config.yaml
num_key_value_heads: 8
hidden_act: "gelu"
norm_place: "pre"
positions: "learned+rope"
bias: "none"
tie_word_embeddings: true
parallel_block: false
init: "normal"
beta2: 0.99
weight_decay: 0.28
schedule: "cos"
train_tokens: 1363000000
max_steps: 5200
Each number is 500 + 50 x the weight over its row's rms, rounded and kept within 0 to 999. Layers, rows and columns count from 0. Numbers have three digits each. The size before them is the row's rms in percent of the matrix's.

# down: layer 6 MLP down (transposed), 3072x768, rms 0.0136, rows 1119-1171, columns 256-383
# up: layer 6 MLP up, 3072x768, rms 0.0218, rows 1120-1171, columns 256-383
down1119 097:546543532483474555501531467532468547444511498500523451539482518553523545477532569462396551474436579452515541465467498378560515480494517553542466503425528475435440529499433441471477491432555451575507513444557511521604532489456454576563505407382486527472511502443496465444444478531502607478447497575587512524554517487514504502435498493456457548444468475477510464482431494476425504485468
up1120 096:435513482509527527493396501456478502498527461506495495472412552467539574490480613542509458574490471562429595535471542594442578609566388366466505467465507399483562476454539547408574505483518532482533569465585445555510470476419406444481546463517482522546539545503495573599455578463594479541438461470458530491544475506594555476548490449530473435480486554449533517446510592509547556415489
down1120 109:489500491581484459529460584558511459440369527584550467520459431467453460583530436549429588454510470514495549467408472443490483449480403476504550378555505525469511582372552528485436445519445536431507484578513604546464513513549442559534506478477567536497499492515491524509527499532393491516481544535491492449494559458475465523562491454557568432544505593560524541485586431512492527530471
up1121 096:444550398515507571450492466461548440462388460572455459552444507509401551487485457441507514524532583434406557490577574512487518476515573525468511510522539579489574553440536586483507447475467514443525553440582500561582469516490471505507446514488468470476472610461376407525525545489480545483452493383499438539504496473502476567535540395463505507566565527508445537491531457480420541501472
down1121 095:585491481481459490498499544413413544511458516529552493496574489508463518434414553476515519500582534425515431452450428501483399487576541535413433551442603500453491416589536373414518557500444459559437465467433518430491569547529564451489582473588426540491510392484486579525530471500543446497420517609561514482490552515498549530631374546542486511525541535438542404424551545551627580528568
up1122 097:534448543510588511569586466517524490523544448527533486573437491546443469486522516514487472517480444403448486533510632494442564503497532497434417459494415485413501551448399499460490453506448571466472496532509493533450494533626469589461496510517505500465550469569551582453528454483485460609503547537474503487496393504513479463479566484444438480407421466500538521597449426512426529508429
down1122 101:457563425492489465477385523422436590540536536432564575495493543421469475487389490490548469452607526580426399444472452472501411512503506574455498473558581533534568407499557542494484502483549510495455394361498532457540448467426456428524529426557469470391487601583434434510529583512512549501389513542409475467438581547481490506496367593586519521579448478551402561479481468490503525479604
up1123 097:594483477456478519520545446455466420537501435410418580527505529461394515516576516442478517500534511432464516433475514432539582463486426505540470488430395500487459512405536589519536473417531544566693525576481456530484514468529502505438649400428535496478459448529503547491512461470594508487462562450476452565430491526509523392499438504512420561471490525539473512419477510455438518515524
down1123 099:454466598534564447403563430504454463485563426523504462470488490429585466478409492401541557495472347456394503533462539424439410535533501541439485470450587500471565502561433503575440522481494496532411428507475503582478528552474504534543430503472465495559458451542467461429472534419456519499471504527531486534465463498440552533462560555479524605474548430463552528494494476498476539464532
up1124 094:465607477492575495491547485459498451516425622493423492433451474589493420550437460495519551438553418509478433456530424540488460539455497524476556501538491410486492521504498478573622516398531589450514530556539540443579477400444532485464535542440495469429546458544464482452528454485411535495526483421527436467443515499502570516541529466479613517612416514436516457533593460456457487536459
down1124 096:593477550532593532436462515522497542537526425532477533482534527473446505506544475470419437502511634498511530460487586425534514465471443459489489477468449491514560467422508488461376481572529444540413432439474536510508543553497545613503425462526598542502473527503456550519464487553506408445438457451483502512510560488508417441438473478533359515505454537539511531542481473466556564490545
up1125 103:512484472531612439437500500488409546453491518543521519468396434581471476504557498631578529603491464463491370528491385538520456480538457451476608495423533472496598573426400490450555432469487464538526518551509507504440503512530556478454526530466509483383537597515475533514464482474424444417459497533435544483348438530429509483539549598382518552527549584416538442575541539582552544444468
down1125 103:483423536472586512494439379588493552477434427579549524509470566423481538526441567552474488496429533514385449408560597608414500524473541546494473485483516490473521436471507580559478449442636602523581496540481537485497480476520519442461441505503452435478450485421530553583477465464498521441377458520562457503546471455529470539533456484512474568558522442557564560541572481469420527473450
up1126 098:425469398534472460462503506481526482423554591587475504484558437485553487512412518448453414481554620576506503470535444486486519453520504410547499502507504449518531527444546462437513474459439452508568576531592525481556583509434538530456451536521499452418578516463542479386497529485539607487534424500350473498574494463528538551490445399508483439417455527356476506447548477451509504463497
down1126 097:529480605508531562522510421512530565545386469520422462515469532481514574464531485526531549470515510473459443537382493474517392508481513486477543485505612437489492470597485452496510459571563496512460489465493563487452516469460447426454566485482450530469495551450529504463449528596463499576454541410492463578394519482461490526472577588538529509542446450511477520411555502596523524476488
up1127 102:514510518480503467480558472509423561499525440395477440390577439481504476486508416512514437506503461498511575526618511463493482460405483545465503458559511497537504502504466463614459482444521545551488520606469490462516502587481444547520468492431509446498413551549485427469498406505418540454477484481525520519560498448453476519507527492463503384569468501544522528519554515483502557505486
down1127 099:543482494517568527452492479524551497570462616539560497514535508546560510482508534542478516484406555517369506502433443484487479504638401488524462438418485544480531446445517518374563480544545468496436473401523475586518491476530503504465423418498465401450598436555500515484530454499511506500507567570447574528470458606387606517505553429533468537467520415478497530490534517510600495430430
up1128 094:481512535510449561514437530539513574422472521454459482529606383488535517520456505572463488503435496516524391492577539394500491488472479484572520420539440581588478527435524437470502491497517557464525595511494492486456519458542575551485563476346533446503455467432532458486510518413530460437454573421474529511487503578510500407575476499512521475548455511482436504474414498536594532500512
down1128 095:492502486504523434559475566446417511509464451565518510524476555516450482560466505493532516476442492491430522523497528537591472426551589500381453519479531540421526508506460474466558464623527471498532465475573532566530517538412496480484426438499504473430457537512477474422505478549561474484413472487530543528549498405481478486517496520456444476487458487498535499494497522393544446608493
up1129 096:476511540556432481436419471590526410590465495435549507536494505501550539496504488531509567491499420495457525540478595467533488467516467398616565520501536433535447448483447548577513499443412527562464530468613554499485517489474490518472505507506474460418580469539536490593493454477547436587479433508486470527502398540489543500460546480538443506421488505527550413449389452422559446543496
down1129 096:498439472458515541441556510518543546558502460491512477446555646479418460497427427442498443489510522449572479474552382449427546466506514496478530488459542503424534505544480492549409504565528523431472491528522583511556463550549517435540564480490515525529495534566610466466583441408438559526469488503446446508463459550589462466511501495522503539506472452455450485555538510551458562505627
up1130 098:443562492522509482422482522512493574587482512486511464469477500412437489489501460528496470519514531464556436398528535469556495506512547577477520579420486496521484442543571601509499502479519565464498625548614431454541488506502492464509470421542483484534602478503522563519439489472474545466525434479587486492552561522555465563542560447498471494520471492422546535464565529571401506390449
down1130 093:487494411467518537523464501519495414559506474569549506550478469484472533581492460553409531474583507498455575483442480470448486582424541499557454498541509485498510505527528460514489510508399465507565484503442546471502518478545503427452431521474501537516502454595514450458535486527496501516462427486502543551473497518491423561496465469483475534533596434521430482470469540451554538423496
up1131 095:496561537536413469540471564472498485483541464459512542478496487481535465466488472541506487590514465517470572548498499530497436428495559501545559417475443544528477439408465577516507539542499441472549562467534513385510492428546537423457448481528442475510533566530544502485511535524455509375530497515494494550501527553533642376502498601471406544502519472574488546454486511480489549470441
down1131 095:434561583403534531527415578572515460520468492469478484462551495610531456443436529381422564447531572512526593498492571449536487546405530466495441476540544508370557513421490548456497423437544482513409450442414540439441537516447525550509538568514451565571470485420562445517554449510505515560447551549515560498473442357464515536445579521531512505532488504451474373560589499582505482493485
up1132 100:509521417553471551523507477516495421542553585410466467457447512398490448498531491482448542518485475456495510378577459444513477532476473455533535512425482514492520543450488545491460564462544561452512499472537472524535463574483566469509568547523596552432579503416435549479528509503506554513418542571520602448513522486489485422449508555427473525503497606427508538507583554550415493529548
down1132 099:546489637558480576480422574534458623508479385519502523492507545484551507411515431587489441438577451388558469562533585472460583453611531520393476511576572471581387465547525555475534462475429518482413446489452487528527481420472402551461506487473511426520494461489477466527534471487556494548461571502484523484455503541411474507488416618462475616517554521572469482475505557358578504483464
up1133 097:460590564497510507424399485470445578481538524544564391518586422500472555565486518462408372579516457593486516529543574521497585476537455524485515436410464456487381443398531587564524527481534594468411445475546487484492503406561439535463442455524404529536478425513570510505515520422560538484495454521426490447484435403490515501472482452431562509464488478482585424423465417539461494482572
down1133 100:564461470490467508517563522504506366544437516547422423485502529407558405518464526501473493449422594441530471512463469542499516587477521531461481482538589518463504487580435520614565537573516476542548473539466474589463535547509493413493487463428532480449423464519414475490396491514407371501641425519537531472618548480518462485400397547514492475421560506571543556497500496506536472538563
up1134 111:464456447542533508559437467582498489413445546450500505426466504433534578488534493451586534526521470453476544438601496474559534443493583532500550575444546565465423511465482538509448470452482548529531457474496437491587479545477503467458549424497478472429480414529454431511476490514502561466490497588489450593479532466501620425573510515414434441575427508563524550549559574512520487491516
down1134 110:524483533491589491493525556604447489550446524529471522479454568443492540570466475597457472478447558557447453385471533538490489530429518452521517433504408544537501537517540530413555502463488617512490487555409442477572521492606486475490508509432474462522538453389513466405431471432488517523563527523545578446563501530502447493444474599535465605619466492445539486426508400567517412533531
up1135 097:573449520489450412533562511535496515525570503566567448454442576480511527450491447590501489481517577503513444508509532561522609493445540491600463507477504480558410504460516467528544471574448467409533499542465445461538520601536466509494467437522529517477459435613529627498544520493449569432515582498426508518590487549487529540458425471473489489469493554480467589534537486542427469506521
down1135 095:485512533484569496446558524433503511339520522522472520564537480599538499505570549488460517608376526404487536463511573580537452582525475574498448499525523489451467563557440512427496412456587587450470468526475479566477494429419434502552538509473497444403484551534465551420474552526596482575613458510540490602454569471421472524509586484556451534523456502548468387404494571528456453507443
up1136 099:513451465545503533533521450469496462391527449535399478423470541547495540454457498521512484513510409490481544449459485523463543464546565406576469529537465575567550541502530509421476504472403440519536531522524510498469532478496479456483485505467508413565565444522485558453439391520512591515486559429458506494531535506434462485484444546494620506553386457481517530466481422430583510453466
down1136 103:536549533534542510480577476525602473591556492392497507509561486548549447449469383484477469464633467482478576583495520547586412464558476528418508499520518386491536493517528452495491405569553468537429497462507489471421575475475410493514500541608507454525410520491603512509456447511467531475410550466551556603514464465549492488582456518528464474538490543444541475580503522536463561502496
up1137 104:524389507612644435456474495397537503500392497476507501398490434521443427533494425551487533520502521525429476550505573495484437427449555498589530436475345554517509597508416541573501441523467513512487435542540497411490504439400469452613468520500507441431553567365528540555553463467372597545484504538519513480480480655551494477564515463518439400582443473428519576542451485569456475463551
down1137 103:499446596405506515525513517651411542492472468498470545468472543496473495537543491566450568562542534501519422541539554503472530618446477459506519507454477517502510539443476466487520542436568449483543535583465426511507442535483426484488462508524411562538516472584598496458531539527403526507383525508452545451536552471510474463574489521428554506429541448515544472576461496514497519550476
up1138 098:484558495569532512529408477464555485528481508495543476472451464422498540486496432421451511565450526505469436489526491513511483525512484470593556510471553495352567474454488538497544526500457481516500541613518475530531493433537547439505461432514470499452505434514447525447471342463491511493486513605498524479437521477513486504455528538530470464535590523572449491452541522572542511508467
down1138 097:605444452440533488478494436552483552504525479510454524524569483570409489452589510565465457473425440493557511529480512439496564494524534513408465534503474515494480429542502463569479502464451556481551401371469471454520480550488469513497467534491538446497493509490478531587445593510475508501443510520494481454529567557443542499474481578515431478367446397435510475557339505427511522487521
up1139 099:470509497476526526465509443492584558510453560582528459532456505540515570451511565376487514504470520491432541456420584425553492479511518420564478467417501474541505372536558533506452488467403503490555440497478503486526489470409415557538445400473497539538457429505525431393541422516544524494480511529486504408474406514449457469512517612440478489486560445446562504516641433488419488501485
down1139 098:551534429413492504450431579471483478535541438434529488492566469545472559440455455516494469548475565516539419463518433562409564506511517530490493376518540586455450495493429516517491596509498471518502590454548481526484454551599525449489564537545422508460570477595468532474519526431445427517536516494428475583457560594445423457446497470505491480558477556565524548438471446522541560509572
up1140 098:438521421470471494405541488464466544521553449583432471450590589445418493446473601389475480439447488492441438515487542618503530545617503511451534469494505419566524497584377582469540498462525457489471521508528450501502530556454519493546575440490517573457452507447434444561547488467519525555485458518491489520540462501473543551498539487449530482530443459513519568434432531442442474527426
down1140 099:417382514532461436509483509482543495552487539458550437556464402510532589542442503590509581597528572536499498467531475445510477525526525527593464503565417462486496585466559469420496461579453538518489494561529580542462472528623403488356570560533459554623573504475518578502469482475489521449467559419580484556531500503523518457544446525487556528482612468442425369537535441535482474392507
up1141 106:515491435411497544463514422494501452379461502519461508480480534476488475441444518516429505485543547417467486459565492530547486365565537527485514482498466574512527511555473570459496473497542562486484469573561535470460607395411472461413502441517471488453530493535472408454530439420463468569456466481543542547507562539492525560514508503530442514494582561562489487576477486569409591535509
down1141 104:473451430627446549447509466549411501474573476443534461522539503498431552514526440532577463484383522514491527501521477468504508464507507480452556414501464527455552545458502544448425438446457548537519574507443508482553440548497561639518485525416563505474529495523446487583531582541455402421598490489557481572563547391500518576495466582469476507416486498571491538529530561499447527576345
up1142 097:515478495529500517493399488559511509434495554579527496587464548523468456441451610517408500534549500574456545435426557552550550458498504584496450497431489482548502536507504478487480471404497489405468466408526477427479524518497462459446430520510482465513499474507483560484477466535470531505460504481454478456530433581457429433486469491424400470410525408478411511450516507599452524471469
down1142 097:561569486513464456507552458426401410523435448467520441517484410511518438626506431518506539560535398477506493548411431377445536508501547453406553444474541525478571433390513425477557510577526550466422533508491492602620547493554565520496537486423554543481480454577498507409483494525475454507444476453483513496480527493495479472517574479490510465527503489620528535528585527414508498441546
up1143 097:463503482523467599469540445450555479482510492538437557441472536492409475455466512514485500521490559471488518496505472536569538518453507485536465420528469450525472465489554485438428519453458505536501469473576442441470529416468483527469507500560518388531478359553406477435394487461589518475470500481392531504529482606451467431467616590516491530491470452468488498535511446569579551430539
down1143 106:462473419465545464563538558494424562493542465439500413502546509544547532541521476521424447535379456533451567487554531499514582503522577527534488521396477557490505486545469498490543485530461463493538497420476556504510559634480494431470537465468532582494539506527523465529438580469494449493378455545581511498528459414480521493500525542542536476559436432551517522540486527495485550500398
up1144 103:488473494539501453500488518467436539467487499498510399446546455526442519595487466453345535513522508496464527476580543538491496557511468454478501489515533431436429456526529432494479458477369441502496528505497539533511497469507451398493622527512516525447475472523468501540436424489512549554459468568551434599493509534421552458603495494475418468469497405526447472520529461379571505543573
down1144 106:517451409416488524484535478414618507545560443472478544601477437544552509482508497532573512482440523527525487483529494520445460539527535525451564551553438527586565478484512501517485455490598497530513483504540469482499536599532570535460487500467519517509518598306514491444499548496481515542549447487452458553563503551430498502501504423563472440545508501552507402525479569614403501469432
up1145 096:567398528551574447567489409570422519493520505448583527477525494455519555573537442479509460545489512516505437423455532512512558418562485467449493515451465515449503470454469521492517537503520463483438503548459444395450515557470436509488518452475570544360536461484473539614471403536395518507489483535508496563493504517470461515554569615499487460452431380446552467468532458493552545512484
down1145 101:453495588448465579453458485444426467472518444510480608513536513553496491561482462533423501537506509522509480476561445578452487520496530503573580510508527446466585499505476493451517520444477622401529481475522573565480530431583517449498552482485454405503472499604525435415499546549505556530513519465537559533563499476501504433439544502496604504421508602560471540568540468560522476514462
up1146 100:406509522527536532430460500466490516538585429493444500389429507454485459524428539476436505465497495468453509485476557553472483441496451386461411539457458416576472453520478549481559511480417436488394511482460588508469456462415442504446511460475453465436552501382506602556418414540556534459532530540510508526567513506547472458404526454441430564578507528595446490455525512568502443456577
down1146 101:592522564497525439554428478388515480622502453485654522647601513519564608550468458467468480560478468537581492486482443465606442495444492497502510589544546479472485512409470620480457449537555512542524506550512519589469466493564547577567553532546553471492473509435491452472481492530440565442529553416528519502502490438482533434569445504443522519426446496490492494478459468463607456482523
up1147 094:535431437461526518518535528584497433492463530562504413441477470395474529472570466520628458489496470437538539477467494518514550499566533425478465459485552553521496465498427492525563504453471568433466511529502449481486491472502533495406616462538485426488545419520528515514458428464390470429519559471402558563459459490504523509494541511516554463460459462407378581506483461475462517425415
down1147 101:431472561512511546544488458463514487527478473452414519456523630440500503461484533475413537571468570522445460452445403454452512459445543537475481593473499546447524531457554453470515490446528469527502473468521507484494532476504456441494410453497646568524398492513562464449452510486561608550426411521552498493483519458492518497494469446395411421459542475544571480532510534450489508527518
up1148 095:476522543428546466551534450408365563472545508549454539467462574454502501589503594490467544515474478467399546494475557572515571501504487511503468488471507507488545453461502549541516445574530451566534542557548429434556488491463445522558505478481447441567471446538554520439477536534422602593531586474582509432542561535518533475519471510452411517492521413574449531469570467454605483479520
down1148 091:448485498430510430451512527485472498585500530440492500567553449511447496560504399587446495501553459540465506518461552563637469410531567581522539497565523484514468526442477527439431442491486550376498465534437492463462542517532464384519435528502550543578485435536515514535558512494488488561504453558479485454557445497565446530516495489506523539517510463501571515477562472555456492509497
up1149 098:418412432441498505404500559484549482407562501464435518453472489457452574589409415508414498501473527424498473467537395501481485504507543468561530478455492450547436488444480513537513481521547476510543515532485516466607473568468487497505442540511487526529468508493394422518482398481502532533522451543512537495492541491447434506425662581548490473519490434488467433487506453515480500455512
down1149 103:591594481565463553546568445532446577611492568479449483476421503617563407497503472467445550512576367560478470525396528548480530559577580528472595524413552440587439442489490523589490480555486484524472502500532457512516488511482492585425570424498451543493491466472598569548451431553475514507450479407492498453436456547468567384523456422609532471477446445512495498436414673454529443431496
up1150 096:436475456540509452473461490437437506494578564608497471560479551534567560484524525516491478583462453521463473469428466512574507500415489459544464512420435474473388503528494552448505565369490494508556538457531463494462557469435454477531516491544456541535483465433489509525409456548501441572559481476520490514520451514489543480551482552512478438521462455399459552512539563497523482517529
down1150 097:452573566474601475469491510520452493391457461532530492546469461575456486559494460443502522495442485567494528496573579460514531476513548478468504490559446463478493538525491556524526406491580441409502422534513510534491483522414511571479487488426606599479540463493533502540603524499509538466583505526450493526474492591471472493397466516457499522479473487519492523476541394516523611457559
up1151 106:528544521510533410479489417515480471551536552442573415496514443512504520444490495536499463488460539481465529510470573565556469537595538493499430532519438540491484557501530485526514477518472537506479481534499492475577586492483502524538461511544528554531483513536524414371542450462461547516460494470432500483456387550446569497529478517560431562463380546518598503508455487438396600449593
down1151 095:485499494560465484580481455461550508545489430510434616571528471496543534592487502506473449516553504468361522510430533413527507505461458424444514526561588497555508575533508537583467499524518505388493461516494532488472471513565381456558548488486519504459468550461484493417548536511577576418484503512561402476514541492480424547541384491418447571538506483626435506504557458446580513490422
up1152 098:368592442457524517463526440495468485449518443434527497503512544421550512573385517494506484512505557437507500640554521469489539492456473593521462488493507616443479518450512533539434463477614454457451504529474470511519482444540454526479457399505422487513465361520502533492511498482540460463476447496494526508544439450432471507448592459549420407517467501532544449514610466521551505398549
down1152 087:540358398511464513534473474526524613516439581534393436467498404506546438507550515581520495504553453540517535429526474548598421481551557417433474550411422514468474451545504437551497525537547538541466509428494471528501575574490538460477512530537531530602579459513494429450463478525555500532457468462397522523482533551494533483462560463458518533404438429420601507565403574391479498544516
up1153 101:472506540549462511417542426510486477544504508503514543441608335454462396477530392440541482600450531441493548617513509485465444398517439561454491494495483477495457546538503576554451439515560481541550513510600434482469518469544470463462576477545509492481442520497577615513427485485448475408472488476518519489494481464486406384441557470499587427451430368500543537530454557423578497526569
down1153 100:522521540512487544536442457465484451499514516534525531552517532543463558542496507420579598439454539566450522483488528495489493586494557546477440550535479495500528562470561482430530489497530501531508459457475567474502539530479434506503494577452478502518481484495415500512587526457385584460422571546482406546541475500559551519502332509587447479515557575502431461418530512504509580521462
up1154 093:551547548488395472428412479454513463560567436478555505535538485511451476496499542395492475583492521394419410519504531432486520467470543450524543568547447476483510543585526502469501383476464531553607566540552532436562521446548483507477528485478543561556469577486478537471527518489395455411501489432450545451537566551500473486484543419541489566570427478511499551579490465519529552453534
down1154 098:366475511543468549576505462566583426513399541524385442469431533450609578483472430483528560515544538475481479518462482490332556590528438559455417462412516460491500473525394525478524447434611470497447449516459489605518489479434545546527550500559432481510478550541456521507469492527471512469425475555519547510518458405560578557509469530564508490535431464486546424350470531461458487513510
up1155 104:573484453444583484445528375508464511563536541473482480514517502483576586389536466471452554544502522509555493429520450528527427458546457519489440403525423487531429531411477522599527488383534561497447575523462536461568503546457376501471516434490436524489488460514435588499461516488536482448523422484498479464470486549473495490564477435545471459410512520483624621566471598499519512492526
down1155 102:400475467441456479518481564415492510421470465420556485445467551498542532598513554510601473457502497450472508595445440450450385447546478518477462508556518504430411433475430528429544447604539536434506533470516417513534400497423524453532461504522522454439494473543575463454585579527448534418456470452478512538530555504558562507553477552551504533545462493592459460490468478528471566511488
up1156 096:478379442526452560501522449642515454583503550460558523492429498570502469510497455456403480540474577499419453475443524523573550451519472501384476540455475592479460570501443522459469461465550505586554559451474516487544500405532512558417532451467555478517510525537574439523412411528506459457518475501522528560552586480481507540571426432469466538503538473453435523452416451485564562495517
down1156 100:593514538544504389442475588543338568431471484492568495473495439556469611502536560452542521460464572497593510518504424554518499513521541503501474478508458542498474487505526504491563447434541558490520469535486537399446445529426564403526521542557420579435615539527467488472550524432563529610388615449519528526432376499453585390573468580433570569505513530551544405480519540499569474408528
up1157 105:489451520546508489522478501539535443534481479544435549530534444514523580480522502566534488493503562413429538447456519528524512520571528494513495488510458451483570482472403463445523417466627580526412453585553508474483512567526541467446573459437536587473525501533377569488469441512553562516498383502509448525478361572538498490496461378506483428498462470479496556446371442407490488510534
down1157 102:530508464548515494477480456476577497571497448473494478511471475485541556530437489457522509487534557463447421506490506436515462498525460497503514547518537456533458453567480549441522462487520514572496579501507457407502472578584502524560434414548449486502499466503475532551500516527424469487732515510573478502593559448510477491483467564485570397501508483434555400518621550463539429546481
up1158 102:380409470374542561543490429542575533472478574445423526532564541389587624437465412579508465570470603511495545525447582428482469480449547470505489485437427549566449539524449506528556485416577517479528498471601513457444471473467494424531456474486509472444475435549425504489518504567576496598459531406487517533443428524536478435519469435449524462520501460511532500465620420446548467488558
down1158 093:539559420541429485440410541421468507419614535557568524461409497553540470595486528465571499424511503501494377479565472588439413563468440497473516522559511552564495490498580446477498482538486492470533490430477416420562538529426427411481559505511492451436480578420536503514489494493446580454487516480510482422573541465496452505477546448510556555476487569551494403415473515501485490434477
up1159 102:466493439548471566418536449495597469372503576519448554438535422501460526469526522474520575545513515461372501446507477526474456415514610596522512534556475493446487436517498459582527527445500512463446534558598447421609466513560482561464462466517467511506486448505335547459529504534448486439466561498535455575470516511442485421638538524456485500502493524551552576602546445517462550521449
down1159 099:394451442398633549510430554573541430574567357511590553481519434542547574472497481488532508427486562564511446416556462438482498582479499532552524467526430529457504603511545500454539432464557516527469521568549420508459455508505482495521582451432490427480517527477509502483487506520513478446667463546512475532577407337431411530544533514522565548540506522468478517562493537430621434578511
up1160 108:503486448505462469557440520557567467487477492570456529468615472549520455446486471516443440409581509541477554495499508501523516491508535443562556499504462544511506522548529593631528451430524457567484550516462425497450574474486492579526500500513493467552540490512540654567470436472476466517458449458489463500587468513516455441513517504518461425511481553423542511468477535436555568527461
down1160 113:437512502423451466471490524445471602584460515535520514577480499491457579523436559499480517485507546599497437455576531510540517467511458466464406525410460571558465538528468519489525495480523485597470460531534543505519523523434536504461434490557472597482540539381417499522533438508507547462396497530560596558529487511451524565417446454459568542527519532495513493527435481443532427476532
up1161 099:473526489449520417499506534462479527585541591524499532500544500494479453551514514451440473521492541553562527412526414452474541488474448420493486450402490509478466500506537469479556510523533454462545518476493483445463538464427463440470541507510434468522576463516557604476413504526468536424491550483501506551458525604409502475501508523503585516476455477386482539512457438418465532473470
down1161 101:590434607441462503570600504555511488509496452541495550446566489469516486466460537521507503465576465555356601534414536479469480465399425534502539458576546378362453490493480572432479566530554550480489527483575542450569547481552468539516500496536505461487442517519433489509515510537494451601494468554508558541548455415542545465555514504433434352470499396467552508444487504496524510576478
up1162 095:433421507497547486529564507453466503472532469399553506429488588558611511439495451531501537509469527544544508444494488442459555532535487454543563400515549495494485471455379508493534462511434471509499551407472519473479481470562526463448462476495447528459531455478559441471502516439450476606501473512487513417529572569478491528545542530428458549419467445545505477497523488638507505463521
down1162 095:484474486458469493541533519502489582499485508482447443462565510565477470516487450443576449505400518440454440520472557504501534478545419504416508409532499440542550411494516488453586541591483507478437362493568522513575459590504510559477513497462561565466498553498524513494479544550515550469490483465491529474486512429467359538527506475476460507465485456515547545442582422501460449479476
up1163 100:456521538515563501514514493498468513569498491515549457501560565519483587450433465545415472543508452408511573516524462466478407546526598529578402451504499519477488488545560533445486474499551456517501403561497449498549485520497450476512500489438494435549479468509476478548406464562498474366498477450487582364511595526439540492561501404582498517528472502478627559460501586486539515499538
down1163 112:524561521448513553660468570458539465411456449488517483492471474451495345447586499549436434495486490573478435496550507448601523498496525560459480548459544535440466439594463460572516496487498527543572532448421491410536592500511546435474484479520536531463511498586568492544537503516452612523534447484470501444464434536509473566535558517455506607454459436506505557485479499560451473517473
up1164 097:489510508450591514470512459469447574440473505470506498503501521587440495542341511432509496499480468491440540516449548528452596420470558500465528489488518513454496495533467521389560532591394430456523514488556477522428535472427502464520401532451513512510499544444487583494484418432566510659429548485475509482489468527479549462460434598414554478554488526530517524429515597548496517493577
down1164 099:459494413536441422457486553475494490447516519575440424532492566393498417416497492458488430511534462485598462534442516484540507487569622523504581408494535471476529602561436513527508514490539538480497474546518478532567557499458454549526517394487502511471503457472487457560501522576414487518472509464523568518377520542476529438484476531395570452466472526498469529471520531601498601484494
up1165 096:391513498502565596571512548593446479504380532505507513416499558539471474472476589466480487471452541447461559423435530540450532419508508489485529446516463486489537533527561506464492453440502515559414628537474471395435475562496465537488470486432424439489447503516415528557538486517403559551529432499436579505491550497361486525482507523501427494558487553463582545437510527501463514472495
down1165 097:462498506470468563499513563533466497471444497511466473555507502470604473547513443535402531478345461516483508492496462549526453535533432477467417551469560472572569544480546546574515512490450455423580423545507464588541396526528413544516584453442512572468539515558499505498474528523439467588767515552541438509453468515531541434515467558518504480504538403547543545523522527535472533565487
up1166 099:489463536518549494506498462424516487472438476587480434519571546483492457405489522493511539521512593507522509463557454478518567441536397533596486461466439574512536457449591520510440465459594475498527432500504505494476458505486552572502514446475498530479503407445510484506465485416517470487486476561484513477564612503444438476519496479554480543447516487473522539544495527524553495548494
down1166 094:470506473523460464461470501523551512480534547494446570480544539472551545570512417515414531624567462506521433545479517561527442503503531541437398579447497507505505472589586466530491522565481474538509512576544575566507556436507449478475487468499494457542513554582584523468576490513524485508514618466462528550554491453525382497399593606440496448455495442475448479484498459527366456467574
up1167 101:476536513426524550523481501491521486542597506489418500462487510512508577496464489488467340522481560478395540450512491461571497479542496405385467551427474613505533459607485542498546482502517503593525443439551406432418540533579565508510547551502482538570557539406594580538391334470338600601487479437463610493547485553497535453421487509500504553551564339523539474497476505626530527407519
down1167 097:543572507435478465550509549479463562427537516462498438423498471467468482483557368498498462547618422522487568615584589551432586498616543444434499475460518493602499545529457465542516375501521542503436579552470522516528423448600431553508522507558412539529500598388536556529525513441559408473460534445538476516627464473461558473621471432475531486592548549387572451512513534452451430578398
up1168 104:587594530501509570459568443565460468365511420547545485466495499625487483469483455563428538464540384490398536444493489574482557500573545505521583469476482503504459528471504481407436472590490421544487532483557554531482460516489441486417515485461459423500486485472516571520512556439459529558455618480511577431396492511498588441528477445512448446618517479542524445506523509449503518536449
down1168 109:453468462531487459564467542445556467500465518428494511551464540421503449491448414488479397469534577496549454446416493535535558474511482516561498483475487531433477507523394470618480442442525575473543479487475549511500500522438500492507505527552519506574518491558556485448421556477577463499545540492457498522488499514491584403576552539556480476521511552480519630540460511441487463503574
up1169 097:375500544435538477465492466426533573423502527579451544407502446544554470513534472510486499472503603481439498473562542496553481416457480459414480478501453440470401464533519509496479502541603526537466498539544448503584512567453475551467523501433443472536543461510485522559410485521456495491454481521507545461515485517424519521469508423514500623424476440532549459489511494503480481396484
down1169 103:580486514490431558547426448595530576459447461470579490548463522433533486429420440511473546456490434451530456562468520563464433505506581478534541530490495434612611575581530440507463478447408417578562497394528509568561476453552544448471528581515433508443512487482503503508470574460488576486463452497510465433451537444548531485545512482544563459498401426465481537481513489552464481501528
up1170 093:469410480556457448418567491465460388511403507401446507512465429466577551518559510428498619464541503438526480469507452427534467541585524546446492443469442542505534470467471454479431477502481479604508538551576456509529514574479451548451484575581405548417514547398495545462498482479408508516483491495525596483433532488490503439477485566546391484493487524458532431572509539511494527523514
down1170 103:491522464533530594499443485474520529446413563563481449444471484496456488484399513479550454511542533474439451603636558469480514522459489497552536515452447505592484549487471508587517493394506472437497496508561536501477510463441490466426527475457540413548503501456499564496508535459491434401625596500565575507585549457484561494515508464513552495513533656480496520549575522512597479593516
up1171 102:513492483476502443458469485532571568514520463513465524497534483448529544517390516565497483527500508436444476489465584440474648423450570460538522486484468407571567486424448591389523400487569496500494602473476464528448509479541557541530494455544515526536452460536541629438544560397434514493524547504432526514503406577532547473504512496371422419555542351539514473516543488516584521489501
down1171 098:582479553474507486500447486493573400451402535527407501409499533580499470497487500411423514508574513479488518527554521498601519554430462365461624564497496479371536481483569486493469549497529502510516406464515515534493552510402455424523474573426446513461488491464504506567588613530590521474409477514547503481471605485414478485587451448445615445528511546476448430515532544483484602513429